Weights of a small GPT-style language model, trained from scratch on English Wikipedia: RMSNorm before each block, 632M tokens.
Each number is 128 + 24 x the weight over its row's rms, rounded and kept within 0 to 255. Layers, rows and columns count from 0. Numbers have three digits each. The size before them is the row's rms in percent of the matrix's.

# up: layer 2 MLP up, 1024x256, rms 0.0727, rows 426-605, columns 224-255
# down: layer 2 MLP down (transposed), 1024x256, rms 0.0591, rows 426-605, columns 224-255
up426 089:100111124142099151114151136129143138142087090146125118127169140142126139171118068120109117124140
down426 090:072129109094132117118159074093151131118152149124144180138163153123150093144120129156164125153125
up427 095:147144152137128133104127144105142122154090111126094133127122108137196136156139081083131103149170
down427 095:152109166139108109090156138112132136095127130136115131121122150120118145149099140145105087146171
up428 097:126126161098106159124110154170145106172091102134085126097091135155145145125100100091087081130137
down428 093:135123114112119121137131174131123098101144154108050102105098146137136089145117129099165101121152
up429 110:108189121173137130123150145161127134141137140089111147132087122112138121103169124112173083124126
down429 107:114114075136069141126104130118155131131095111140163150131145144120141151104108150106145107095098
up430 098:144122116125164150102107141101078149189114134129121123191135127113121118131140137123126126112118
down430 108:123136103081102115118159095129132139097154105150127110140121137127139125140156128100131126108155
up431 112:108097109159098144107092149146128136149108105133144150077086101125154106113083102079143123099115
down431 109:119088115152106128114145133131121145114120112145148137127093142118152195152118141131149064128124
up432 105:107118120099140134104130152149140190136109101134094157096098152124163156144108141078150145077109
down432 105:145150124114141088156124171114114166096142147146149179158120133139141136101092140142148138130178
up433 080:101132157160119102107141112121077174136098128109111133119104165112125143125145089110153106129130
down433 088:169105117148147151117102181141129092086183092095131113123156114158110119124111162117138111109126
up434 098:103100134110168134141174149175124163102089154111142165152150150102153166119060104111110143108108
down434 089:105129139117113094142122158115139159105127105145157152106141106060136086162139161136111161165155
up435 109:130119115103135130122150139110108141135132169138128149140082113127106160160148117119120102090091
down435 117:127122155151076111123123101128099115094162116107142133196058109126146122165159134144134138090123
up436 105:080123117138130139128136138167136112114128131112093140162117103145115127150134140094088115085109
down436 110:155118110142133118161106133127123122097125097136132100140149110114140153133132127139172154121086
up437 105:106145133133159169103140138184135144100136130111144117118130138114129108101107154118166158073128
down437 115:087101163128131136121118149156155111103144125107118142122119124079143127132127129135158112099173
up438 107:151163131130123150122120137118145125179090171128073139165138161143096098129183089136139111143124
down438 102:136092111141129124151095106123125109118132109163160070164114081130136128142151099119149160112136
up439 096:127123131154112116137113145181104114149097155132092139126058125164136158136136062091146154112187
down439 103:133084129115140130115143130111147109139144092091139114125134147141146126102146125116144186142107
up440 080:153154132091105129135137149161151152117111133083138150108111127131179146168100126099101084103163
down440 077:122091123128140145148132139135130125160145140134097147163150094115120116111152147152103133151150
up441 099:133107164152170141132108144152123137073114181142158190093126159093127108109114138115175145098110
down441 106:105149090129097108111143138131095097179114091129138122159119107139131147174107138102178144153133
up442 092:137124161143127144107112175146142109137135086115151133069121119125118102139112077128157145133172
down442 088:155189136151105156191128166085134168127124092077113147108115153143103186124159163156115145142107
up443 105:087124167128160133115132141139108112131121112069109134145127136111130117097121146090112115117097
down443 104:151160151082140139135148162123126099162103100130097142147161131096143118122093160166120129123098
up444 090:107136109166108123123116132136128102145102194080103140155147103127100158142139112075135098134152
down444 096:142146074098135115114103132160111151127141118106143067101163156179108164160137111154130123136147
up445 101:123149155119198156115114130110122107124127111124085144120132165137127119126119144119099156111109
down445 109:143156103138104115142129070112129146155095144132124119095123134151144132133099138132119180094141
up446 104:120133140111100163123101138120159118165120147086135177130122119099136085106135123122116128127126
down446 107:138132131110150087088124088153123147132136109139121105123084125119137121116086142139130133105133
up447 101:110113084146138116090142134118098170162102149132122164139119139105118172141119133096114086063117
down447 099:127167145134099127133135093088118099159112128132156119121097112118099068138110138100146120151081
up448 081:131105121123140138119159151138176134112150106107152192112096094112136120116140109136150117125110
down448 085:159119118125106137173162102134146106089246128148155102093096152150101141166159142164111134148144
up449 097:151142163123178135122123174129110112141099093146140153126129157078104155100110090116158166119122
down449 104:122161141111118187108138135138141174132124103116087168146086112124132112100123141116160147165136
up450 095:175123147173174146121110140169095139116135077129131135139134097043128100133106116135162081136153
down450 087:100112096145147115135215167115194130106133117155104097130115174167135138149167138125107154129082
up451 112:101111131154142144159115127114153151130112154139090153123139124123131071132144135134145140106105
down451 118:101135142141167114113119131131078147084132100098107127099105114129143097116134135104112159125103
up452 104:142105115112160120092155163125154135143103137118158116120125119150120083142135088087110091083110
down452 111:134129117103113102136085089131134174141159164153143135117126130147121135130134173082090105118147
up453 110:138117150145150139064129156134154125123123110110100140127161095118117132147162075111152105092128
down453 117:114093106162118081105137134140131169142148124151123110103155130134122151151116132082100136072116
up454 094:106147156126136107114149139147146121156122154111139174153133117134143127123139117049113139086142
down454 098:098139136148141146151117072155121109101153125122156155159120136122112164107143115136142112145097
up455 112:080089126124153131132141146131131168084098166125125117190127140105168104126145118095128068117158
down455 111:134115124076126132174121140176138177088128126103131135140115100119127151114130093144110149101137
up456 095:128124103121152145138087147150166101146130127131108152145121133120131124149153102089105106061129
down456 095:096133134181126135111108175113132120125133120138114142117106117135127111110141101095162128098126
up457 087:132125123129129175088124151100184143139122139136108123094108108166092092114134147133127119135129
down457 087:153130132116128141141121084120090146117129123132163098139136171094115131162098203149143115093083
up458 079:124143120107120162127123166158135091142125123076143136118086123083177146104100110141187148110125
down458 081:125121127154143134201130180082154118122172113141129121132145113146099180148132169174093151160139
up459 108:110138117095138142103121160187144137141100108119097147154142136119170147091158086103153096122171
down459 115:159112125168082098134140120151141098092143151117083125109115118108144162098075098069136174107149
up460 108:142123146142158148096117161165107121121093140104166171092078157104153160090136152108150158117089
down460 108:161119120122121135136131116130157160105125136152140157148100105158082122093132104132151145178098
up461 096:129099159128147134093133153147104089111127143098116149110089117137130125120121131113148125092099
down461 099:115118129136123111130170162096155064099130105123098112075159138141121085149148169115110121094137
up462 102:087105116118167131082163149106121156137114094098126124116130150114106135094137127083113100120128
down462 104:139115082095138109139099165143093146100086179119152168157117121154145112103168136129120110145110
up463 093:126130173112172114100105145148130112137115142084173113132095152060148145153124118095154133123165
down463 094:129134123115104136125170130110124163127141108137151133105128121097117118179121153122145066127131
up464 101:144113115156154131126132151143102124139106154119143117111122146074143164127153123080168163101115
down464 100:085130116108143116128104160118143137100118101115101106135138109157148127138112148163112101159170
up465 109:113144162096149129116142142121108150114122086131098137146148123106118142100120131101174162099167
down465 109:119134134144162166133118175124133117103089122089092116105123111057119147156136126131078122114117
up466 094:130127109143125132116123141157106121127107141129065125164135152105116118126152092099135157134114
down466 094:121112124137126114081135090143123153145157111109107092100169143143145173169119120143110093140126
up467 099:153140166145132158090116133104124161188080120081126108132150166142155123137124114119141118153155
down467 100:169118109156105140131090101113118112123140107116148089080162125138097102092089131128134114176149
up468 104:139154117123147183141118153127169147139121116123120141127138150123109103135143096118167082118146
down468 094:136148145107133103088132117133148119115133123098109118125108149142091162120138139142140086124109
up469 105:089147128088134143125147148123164132136117113150113189184160131120056093118147146104141113135167
down469 092:145137108142132088148150120131085140130114143123179084133123115127142090129129148167123129082125
up470 105:131175141083177143121142164153129119127116162103133183143121146123110133109137098098139127112142
down470 120:137136135163171135075163160134063158100102110141142143107126125083103136130142117123147111123143
up471 092:134126137151139149075108137104133133137099137123140109112110183160123157096136132131159108160127
down471 103:120123136152154130126133140125096146151118124123127074151115102156118144153162120190109113148122
up472 094:114126119152134152116109157165136131138146144139149113147094148084151139084129122131156098120128
down472 101:137175105134129130108153177068127142109161120131146097121136150138179150132089176124109167174132
up473 111:146172157071156135113160158138119159177089108105101149120125126134149137112156092106128086105128
down473 121:130118118142115085158138145153123114164146121171123142130132125124141140120134147124141123144156
up474 096:121151136140115124082125143138136121135095140129115114121119108103159128129139114108157098104113
down474 100:151145115127089127122131120161115161164144101164106131107154147118132140126084169122144162158176
up475 101:115158111108140160111101132145132167086132091110126145128104145130134178158116109111165119110098
down475 108:104144085097165139103074101135079140176153144122138129151150124146121116132114040144178137127146
up476 098:082110096102159144082160160124169150114105125138096156147121134111109109124143140110122075114140
down476 090:155122128108106134153110138136158122134123126151097146138130099128150122109125087104112100132093
up477 109:147128157142133121100166143156136170101120125155112114130135162095145134098108134116120134116133
down477 106:135129116161134106119180125146098140105123141120096142086127094145139120169143095135092159090166
up478 111:094117128093124131112129144117143143121121079121090169151147086115155110113101087076097126147158
down478 109:110136115097126168112096138153146113123136112169128118147176082100141103128139091122171125152132
up479 099:115174139074156158126106152123182154144115132127138126125149100150087084065116121113148113141126
down479 096:119141112155092118139144105150086122109132112155100125110126160153155146172177154144121101131096
up480 099:129128124140127124140113144186138173171113114121115166136099177084136104137122098114091102083137
down480 103:112119116086145141136125123151108130151143142196126169093133136159111144108142103117118134157151
up481 105:135151127129124151134097130085128110190120171139115119142099116121123107101149113109131097151143
down481 108:132120097145168178103171141155092154128144125181143108130162112114141159158127100113136119119144
up482 089:114163126140087125143078140173125146121139128143130120164086121057142113080130126119171122129185
down482 089:089157113126147119112133096095130129123120145134126122135191146075141137130128130111136130117119
up483 114:094153129110145159120091142123129121090139136139151145105113108114100100143129126116160110129111
down483 124:100159157129138163107132122098128145108144107128095114173157176156127156106134134132118118119163
up484 094:133121138144154120105141130127134168135079101132137138139119148110132125136162114113089142167155
down484 085:123107153144114139151136154118144157108146123118113110118169100107163086139109130150095148141165
up485 111:117156182131153135094115135145171173102112079143141135134128126055139121121142130103145156083162
down485 099:099131083111101089176114156126137148135132126111152114106118109133130123173112159142155130132141
up486 091:132153175123102162075096157121166120103108109145162176118145125134128124132087097118114117148139
down486 078:130151134154117117129154117105145110131114112092115123146141130135112175095109147121137129120116
up487 103:148110161179168130097144142119165106139117096111124144119142126131047108154125099114161112122116
down487 104:116123118149125089106104101086107116130105136190080129142160142119107126118151099137087145176117
up488 112:144131135117114143112123171126177126116129096117164103102140116127122096126105108085125122089119
down488 126:155076150159158129120159146125113140139126154149061138153099091093092164118110114061102168112111
up489 110:074169127109136139099120157144141091204093096090096139088110149146151124133127091078134104130139
down489 105:082105120130156083118127152151152117120100126113122166114128118088121165150106131131130108111138
up490 103:099126117111113141108132153138138160121122068109091156133142117128180153107104128090166077139146
down490 100:143140149093101115172113128116131120124127092111113131117131119169122139136158131115140140133134
up491 097:142122163114162172122071170145095138140134097130134154144108087119113094121086118127123149116105
down491 069:140107142158132095167141092137123158069163116090093186144167167119142169156127129119115099135104
up492 111:101117105128123134105133146123140155137121094157101140095145131139127140094151109108172164094126
down492 113:118123104117125148136137105125094106113150132139147117138116124094096139087101138124110116137150
up493 118:104124139091156138160138138150126169163113125114164128143107110122132116126116116106117114133132
down493 122:139135118123118062146119070125114161169130161137139143124114138130136108132154111119120136164087
up494 103:146122186119131128116131149108157121108114119112114112143098133147121067131161091091104082053115
down494 101:102106140143129116124108151097127122094113145106146114115156127141133128101151138142144104127186
up495 104:137153138104106146118110135089204118143092124154135139125138148151114067134126103105087102158152
down495 103:112088126176108126138112098098094157167136159126108101151100141123112205153155121115106136117150
up496 115:159145180119160180090096148119129131097106085147113123149142127149095127145100106114099139103120
down496 124:106098159138158118116127116114120165104149138118124124143131105115163104124144141139100109101116
up497 108:086132128143094138116107127124153135107122101139137145158147115125145124122109125109128115068131
down497 104:132159081176090141156126138133098101138145131138155110141138136143117159170152142109103165105072
up498 099:110128110086171154095105158135150107166134154152137160133138122097095121082109125125167131148134
down498 101:120069118100096130130170163148136163114107123137110166129147138090116136107139136138138137111138
up499 103:109104109121119161136145143102102081144087153167151179124159114141145146108124062107141162139137
down499 109:111139124121091125115152100111144156131123125162151127121103156184135134147140112130121139120124
up500 108:123160129124128134122101139126131139177114096149133111175162131086110127160128132109134099128158
down500 115:176155152076125145117105142118137141120143147135148132141158126164123115101144175159156161117128
up501 093:128190138125125116148157135128119122151140164173165118174091126130129137086136121129160139157149
down501 092:103128128122134145137128086111143119129169110143154119127125146110119121160122134136164084164157
up502 102:146157165142118122139107125120140116163106100150104130141148141093107118113129081094166131115159
down502 099:115124144054110109137098132128101126099133107147108097143073159120116116115127124149152132159123
up503 113:081142176076106146114108138149161155140128094159152147152148118116109127115093104115149172127163
down503 089:119140133158109100086150128154160115101097103174144103100136099139127121135160119150135127105117
up504 098:146155129136121142138139153154132147129097130126156161133104137069142123120112106101159107143145
down504 094:100153115160141113137150150077152149150160105112152174090141129139183173106180123110136126182150
up505 098:147149113138166173128124132105092119122129129179116148106140158066129094132182128144158084101166
down505 081:141126123098098115137130134135105057135160154138146100133122109097164150175099126177102094130102
up506 107:109115100115132123105146149145113112112138154143121171146123121087129083137111127085135098116146
down506 119:106168113116110146120109117148136087134196135117130117121146147158134108153114129141140090147168
up507 107:109163143104099133159115133101139132155103151134101159137103110134119106143151090089097125120147
down507 107:143141122123136118108134129085122100141094137102075123148107101138127140178115160100122084135086
up508 101:143151167123146154119110132128155130153104102131076133122158152110105104075120096122138112123144
down508 097:078092130165098101149129164101112120127112083128105116124100114105114091149160128110114142102148
up509 101:088146123103116124097097132156154081151105143088120169118081163125108097130125117115158079152137
down509 103:162118135122066123129096094085165089111124178175105123148132121123136126111131166123089113131129
up510 102:109153114136143119121181134159106146151113128161124110154131148086170149140144085119064142116143
down510 102:160146141068126114152144139119126146140145145110146144153151129120166143118118115114131117075121
up511 101:111166122093153139121152152108125182135110109128153122183124143142157157107112145105119128142152
down511 098:118185108125155170133108151147164172088119137124154132129103123130079148145110108160158124135142
up512 100:148141163099142135118138171145167150131103117049181147105108171139170158103111106110147122124106
down512 115:139129124107146131089109171131128127131109124128119176133141108109111131114107142089163138103150
up513 110:105116119081135158167117140111106133151133081144113104151146096110141104116136141101145161111153
down513 106:148076141148172118126136105151132125153118174112155133124142116133116154184113144139140152119126
up514 092:072127133094147120130151157145128114160121128123097154155106148162095149141126122120060104154142
down514 100:140112142143080127116112140108122143079121147136140140083134151089183150106155153167165109101121
up515 095:093118133064162124146118144138117097150116162108136125138165106131174133112141123078134077129160
down515 100:141110126098082108114119110121136119078112141104122108143163113137140147145166142129130134071086
up516 092:126119138173095147108115150102134106155124134139093121108118118137146087103170094129177149129126
down516 085:180127134130132102109100151084108118123116113105189171132118130139148124162123146158115108119115
up517 116:132109173118123126116087144143107114135140110143172122172165104054154116162078144130146100112147
down517 116:140108164088169108120110126156152084110133108119171118131133101140120130147130117145117149088156
up518 099:125118122091170163121135141149133120093119089144085129202156115087105121092119128106150134137125
down518 081:073115143130075119102136100134152150138098165117134138091159149150135135127117127136169092170100
up519 095:171143124153112151057114153134199095124096124159133121083096138145099098153099119126114119128113
down519 085:136127137152132071131094122087118147094105157098128112148137146158108134114164090140120116143152
up520 094:112160115109111147099122146153155126119119154134126159154117147155137149152139136111107108155115
down520 086:144133117118129072148131129114105103087135137129114172139087163124150154108130192155139109149068
up521 107:142116119092136137146109137153121115172096121105103118167109117123113126132133130100070119151135
down521 104:140149116158137111125124104147111053145128127136140124157123081122178110083143131122114117150165
up522 102:096149114153122132147126146121113087078125169110139184129112143128130124129127135124183168127111
down522 083:099105113113157110163104160157125106129156099138123138136178128080138143133104111139148123151149
up523 104:098146150113100127129163154135118163131105172127118113125088109145164162152170096078118094102157
down523 107:070150086154152127055124122128120137126128119133110142102121165125088149119131096112138151143127
up524 107:099149165118143134156131136119173112147113123118150126163122114132085094114120102103116126140125
down524 102:135077083154151131139135113146120144154136148145103133156175118134159147117152102116139121152167
up525 082:138126178060172161047158164095136126121149115127102162117121108115175136121147133133125101141125
down525 074:128138093127112137131131104116134124119155122125090128134192103141063145121129158150120141130153
up526 098:144133113142121134110139143115154137132097119165091103113097143155134131118141116114137125080091
down526 114:090122134098126124133089071129105132114092137108106154130163155134094141104127138130083151140143
up527 110:129092114093157135111131142142127119152112111128081174124178140128108127128149147097154124134093
down527 120:131137097131125177159138087114116120089115115124128115096151138150141135159124109138201120164193
up528 100:095131139146134148116148147139124084167107170096137115158130154143072123118137127104087116186142
down528 104:130106146121092108132219119110133112127084122094115134126124128142120135127161098142139078107157
up529 104:093127111122132154137119137132146155138119109122105167110121103099135149123120126108169130131108
down529 108:137102134138111108109117123145080125138145152120136107094119122071157108108134119155155111093137
up530 107:124150100103135137098125149120118143196107128120143141132150117143082108154131117102123148123141
down530 099:120133154136122108112140159127137156154088133117137155129073149158114135158123117141122154109086
up531 114:158130129166109116144124144155141160114119147112104177125140118120130125147116134057101142086118
down531 132:153168120141164136102154164148144132120116204125130130139131149133140124138126132100113120122113
up532 076:108131153109186149115127188132136161147127133120118175121101129091125127115113095074139126104159
down532 065:091129148140128092126146183146157126137136120142150123110107142133121118112143128091121160101099
up533 103:096165154153123111116169132156149136082117101110125143161130146125110111119136141089136105119166
down533 090:158104100147167113158153124149091095126124106109144088169101163100142137128123124103180098113071
up534 088:138138166086152146096131148133125149151125094145137142141113143094115111143151130143118146124158
down534 090:147126144130129106111138128134135126090142096133175108144166125142091144133118125106130094148146
up535 101:123146158145145140137117171127118126128151121158116101126111093104150095090133087121108147103146
down535 095:146131127172124097110144192096117135118154136119143084100143136120112140138118155135095121147103
up536 105:065107107103135124122128149129086177169097132108131105113122120133155127147154126088084118109121
down536 115:141132179143115111124146179105105114126135134112133146149123125155112112114130103149129129078129
up537 083:061178158121156139118147113155128146134106091151122148142156165086115126130111124138101152112183
down537 088:133132112115113142144117010126129108106129125094182120169184109102169093151112140160106145133124
up538 106:122132122130154143093105142173133168129109131157127151155121168128098143159111137118147075085120
down538 114:166135081209106115155117096136134123116154114151135143145118117119160162149141144146181160112107
up539 108:156117134154124131145124136127124156130114121152138153122113119065171126119159099095115156112166
down539 098:156150093132171117167124108124129122110153152165138147131160153126164129127148123157094164083118
up540 104:116111142147117177102097152141157128152123138144158169131108128117131152121113132123137076157127
down540 100:186118107127091132099136167132151164142133115123150132134103109102116157100125123107171077154113
up541 097:122187123093124141120112149139137157095111129111109166142130140103090113129103122108140127145117
down541 113:126138138133141098090143181175125162138102117150112123139114137088133135104123107079113117134152
up542 095:091105126128147140096093128121126167174125134128104179128113142136126127125124114095121131077108
down542 089:154126115116149174173115119120137099116140102159153138113150131112132105150120090122163126141058
up543 089:114116196119169132116169135104119102140142058108154107148154147113119111142157128125122108134146
down543 083:146095085144105106114109132090120113165152146138158138123129104115098141132162126141105113163105
up544 104:116156131162111121141169131131171143121131136099090136156124136118135105129119140079113113110138
down544 101:134114122126114150156131106157102118116089112105164120103126125129107123090158111176132153098089
up545 084:104125155143157131096162161144124153100121081103134130135126125106120090097092060069160098104159
down545 088:117090173122145104106129179159083195132094084184172154148109124104133131143118103152115138119116
up546 091:086103124113114146135075124170144161123141127167114196123081108104159134127165115114139140095140
down546 092:136135097112144100125119111131117134144122162135152116167140112098170135141129162159084126126132
up547 114:125116115138119156126084151177138129165130145145118125116129102092120113147138134109166088138097
down547 120:125182122128125122150137123123149156105092144108098101112147157119141110157151147133169128137107
up548 099:111185156105159153138136156105122102133111150098167177131144155133126113085145138131119152158123
down548 096:135145141120099107100120097121130114115112095153121140116160150131122113125121114098136139104126
up549 103:142114184132102134115139130123112104162121116114108147127144117149116160148133106089122161097105
down549 097:109145105134118107162129113090140107135120140159152128150100173166077113131104123146130158141112
up550 088:148128139132127129165089150112132139145082127155137092141133105042154110140164072103109097137161
down550 099:160116136114128081128131089120140125128177163140145100151130150140104139139137166104126105147125
up551 103:120114116103131124119134138135144165134094083084092151167167132135145128130132094092098131099145
down551 100:135086139179134139151148136130086095128110097120100112160122146139141143140156083158149169124139
up552 101:111190148163162133130133145094156148120106160128088150081167136123111095087144107101153147112133
down552 098:134128100127125128161153204147125102108113090134192069120143143137122123161140159130089090135078
up553 096:142160181142138146133119158146165150109116124110149134140165106118133099126135084128155153103124
down553 085:151138116099134130116094128160152081115111131068085111097146140167131157112135127135143121123122
up554 085:107109127107135201098098129084138111148107115138119134148140120128123116151123121139091122151119
down554 078:148119129156094100144145057120140128107119136159119093124112126137134112129106168167122136132099
up555 108:117132106157189150083106150147126099123111087141090130162151150139106133157151125113116083133126
down555 122:159099117093132160102112120143125090133154083149109121083116139125156143104138096167137151152159
up556 102:127189165116172144119101148151130139125125106137113130134118128070168161109148149130188143104150
down556 092:129086111100081132169140090146123106098124136135172147092078124111098128136145125113121080107118
up557 089:144124145143149139094104148185193128134123137137138149103127141159113107114151121104159137093108
down557 090:100107164128142147103112189120122136145108122164174122099100120091165122096131104117160097133112
up558 105:143177156122121125080127145172152139125127109118121092137117145146113116130085128104108136122130
down558 104:137134143150102117121126156120128122129118155080075126133134149153153135109121155148123099148137
up559 102:143162123106139119121172151164113144136124105102153156135102151140092170126112121098136147139110
down559 112:141115110106124138146123104124150093163133094164170101157131118105154167153154097156114108150135
up560 096:105157119118146135097128139108104135132128107121116113113149140118160155138103136109131089090147
down560 088:105134120121104114126150133124156131106152082102144108151092110120150106123105105146128136130106
up561 101:152099192150133133124134136129111150074130136155101142144134147112123113124123117114134149048132
down561 106:098129122151127118108120133110142129092149135114099096131114149109117176166109148102133147156110
up562 111:049102117133133120111145138118139145146122124137074145138102098125125115095112128064092097116146
down562 115:138136112126093142144120138172113097149099141133166114157118159103125171112170155098109116193151
up563 090:110127159113152141139165141121129149122092120126138126137159181129118093154131132138084160155140
down563 094:131135126121108138154110100121154149166147127170180135116189112127189106120124152166151126153123
up564 108:135115182068154128156128129140147164087130126094143153163113132085098131108114116077110132108155
down564 108:131152121060116153133108126134099135157163118111116117119135112123096125139100132171096141160092
up565 093:112135130088123154123127133139153161128103094174125163091174124111107117147096141130104149101134
down565 081:144089100148140112133145070132086118101125130114155127122130123175134102159139083181151143137100
up566 078:066162144142124106120138124106121164156098109152075123094120129109165122121137110080151078133154
down566 082:137167131126130106179132066118129122175159133107168161118156125133105096120119147156122111160112
up567 106:130149122138131146110146149100180122135107091109098116122151132111110166135126138099128138106113
down567 113:141133101156076083113155136133136119146120144131185126151155140123112122126110123135103120117117
up568 097:118145115133125123076146126086123148138115131131158154145129148109097134100172126134138106156149
down568 099:170108116103140083099116146126118177119167108132107092121105161108112145112121117139113138112118
up569 115:120171155121141130080139146118128122112125111096169116143128086092123109136133133129127130090138
down569 111:146119153140102154119162171112193135158109132120107129094109123130098113117136123122150104090127
up570 101:107138134104181157104132148170104139130125099172122130159151128087110102119125111104141120123172
down570 100:102135153166122142111134138147125136120099100136138162077105136090133103139146141146145140131169
up571 101:094115098111128146097136141147175122160131124110088121156128116129096136128127120109127071138115
down571 096:161147151102137101140094072101148095104154109152079130102164110172084120133112098148126068159140
up572 100:111153157129148149116096154151146117130153145121146128111161135132130140128148104110124118117106
down572 092:123118156132103129149141123144136107108082155163123099101149151180100125172125091137120079059111
up573 105:145160152131161159095144135111103144101112114102105172133119132160139131136075103105119136134115
down573 113:127141141141152139108109123147133142128113091113112183097115126104138133097108099096109151120096
up574 086:106152116127097129123116162085109153135131118127090157145117099113115148086119122133187091132105
down574 085:110099112093109127134113108100149111105131149107124136168139071143145113143151140140111116109154
up575 103:065165106103145119157160126101153175126120103105106172159126146124102124129144127110091160086128
down575 107:121137125150116116116121111157095151136186169119128175161132124146145128169161121127113128119082
up576 099:123141128134132135116146140133147140159099143147130171093098131117129125152140072074098099084123
down576 095:105149135068092133101122114147121135122176152151134131152124147124111108092166163130131087162128
up577 093:177129128136165145097086132143102123150141128151095151109108152131098132140180119130127113126120
down577 089:151127126137141121115132087130109154067084136147131113104105119122169140124145151133087176117125
up578 108:153178137115121152108127173123132132130109123100131146123164115141146112102089128098153072100133
down578 118:139114163126084134182127140129172111110138100105160138113143144137112140148135086125107160116125
up579 095:106138146149140128116138118109133126137118158141092132090104120132156096111139110118096076158165
down579 103:140122140141118145149105088096113120129179161116151143168118138137108133118118150171110128108045
up580 099:083085122123145133108156169086107115138127107115112133160132121158085112125141109120123152062087
down580 104:141157116126139149126087108115143152096116096137099150102134098094140119124143146153119091180120
up581 104:100136134080125140133114150151112106145124090127081106170130152094133135102149110120179169101157
down581 098:138126100116136122124122141113120137173141086164144128138149086162128120152142134130120102156106
up582 094:154119151124134170132134148097083122110131138160115156107124156151133148069114131148142089134156
down582 099:133136127115093150095126137169110157130088131134139124124111111182119106164161135171121156083175
up583 095:157178153133114132142105138171144179145121138142147138139086117085155133103101119129134116148150
down583 094:082129098106122116060113092113126125183134132096140100113106118150147131057122150109117120158099
up584 100:145129124086114145100114147117132108180118101132091136122136126145098117133124108134143125102123
down584 092:119093150112109108179140071119128100094156159132148103124165142099122112158168170183176141122150
up585 096:151106127097179178103096147118131111107104113159098142148136116141139126110147106111164116123147
down585 078:124146085108103137139145092126132132132116106174097105082122105131120117125091153148155100135107
up586 071:111130128158111120104100111119146152144131111171113103132142117131184112133118116088160112127140
down586 074:156151097130128091182152071145126115176171120128134127115160152144092117137123178115117094181119
up587 105:118108134121118124119180136147150193146106088121116125133160125129121081138100105119098124112141
down587 105:133094092080120135126124163102098125115122100138178147141073138108148163128156174132111130104089
up588 091:168071163150146129113143138103110153115060109133161133146151121112174143096123124147122154127116
down588 099:085101147145108098154118099128135096107121142101120106161160152124141115153153113191081164118103
up589 097:115090112100167152119112133126092089160106121103088166110147135138143167122181114117082110099152
down589 092:151135129114125130110117085126163135172148118143080120159096146116125107140167139147137135150116
up590 112:113099154078140134113133160128154119133117138104125142124139118090141165075116091082151112129125
down590 116:086131120136127138138152137141124126095121135114149142130144115127110139129170125103150217113160
up591 098:088096119144124133081160153100124127170124095124096168167158111147136059149122086092142104113112
down591 095:133124132135083106153125106109171116098135139129127132105138089131148112105171153118143112105181
up592 104:121152142070136151171105133140143161121144120124132141122130102125135120138131126110126134113134
down592 087:150111126102162112088097113152098124084103118114095159099128133124148088113138094116112118092095
up593 109:137145105139123126131141135147107122190130116133161132150110142147115144123152117086147109079137
down593 114:077150112130096094158144055154109132127161122133148138141133111162143131141110121142133098157099
up594 100:134139138152118145103123151135129140157101122129125159120158157101140137169104154132144138127136
down594 103:143145172163111088158104117137120082141148130084153165106154121124114132128128149104132143116094
up595 094:137164164110172141064113135126110113164082090099099115127131135075119128106177066133138103149139
down595 105:166132091139115072119154134105112102148133089104137111100114143122136105142140141147147138137107
up596 106:130141076128125127157126142097123125127131172133159156153143083105139110086123132104168136152131
down596 106:126104137138120122194139101149169101118128125150111129174134112158161125109144123135118098135159
up597 114:136158139125124134129121143154153145111107131134090125149115189137145150098107135080137093100148
down597 117:103133171147097142106069129119138152172107125112143142137133127108119132089146121131157134150152
up598 104:090137105134115140080124180127160136153087136142134099117138156149146115137114122128116088115085
down598 109:154112133130111123152159161107121150135160145113132137131122113094101148148163129135103138130153
up599 091:142143115150125144121113159107151136117108156129167129103134094141112107118128104109139055146131
down599 106:133094130083164127132115110126117108148157121143167121092168126142132130127123119152099173086144
up600 110:149125147116142150137116146150108129136124124142127171148146140131153146120136083119134152115151
down600 103:095141144101138154114135156169147160153115112124145138127093135133125071164130126104151123137144
up601 105:117128141137187140119137174183094163147085108121136147129119136089159137129129090087126121088130
down601 096:108128130133142133139156153149119101126148123115131123117116137072151141158114144070122111101112
up602 093:130112125093149125122146129144141130156110132132092178120098131129155163151102107095099129105114
down602 093:128119096096125149160123139118119112111125125110138122127152094127144126141119193162121133156141
up603 092:093099129093147158078096162116145108151106145155140158147077119154141117121124103120094145141133
down603 085:122095128125119109131169180103142124138147119094116126117138119100123105153135182154138135126108
up604 094:144104122153142123094145157086108116175126128141141146137131120140106108154151086103099075142101
down604 090:148128198079163155165125176105110096089068140101150108114127128081141130092116115126143148131134
up605 113:093115150122149155141143145098090125154142173129123102130126126139124159075126099110110067131111
down605 116:121123104082144130154137154143114111092143138159069148128115115100127117156094124119119097121151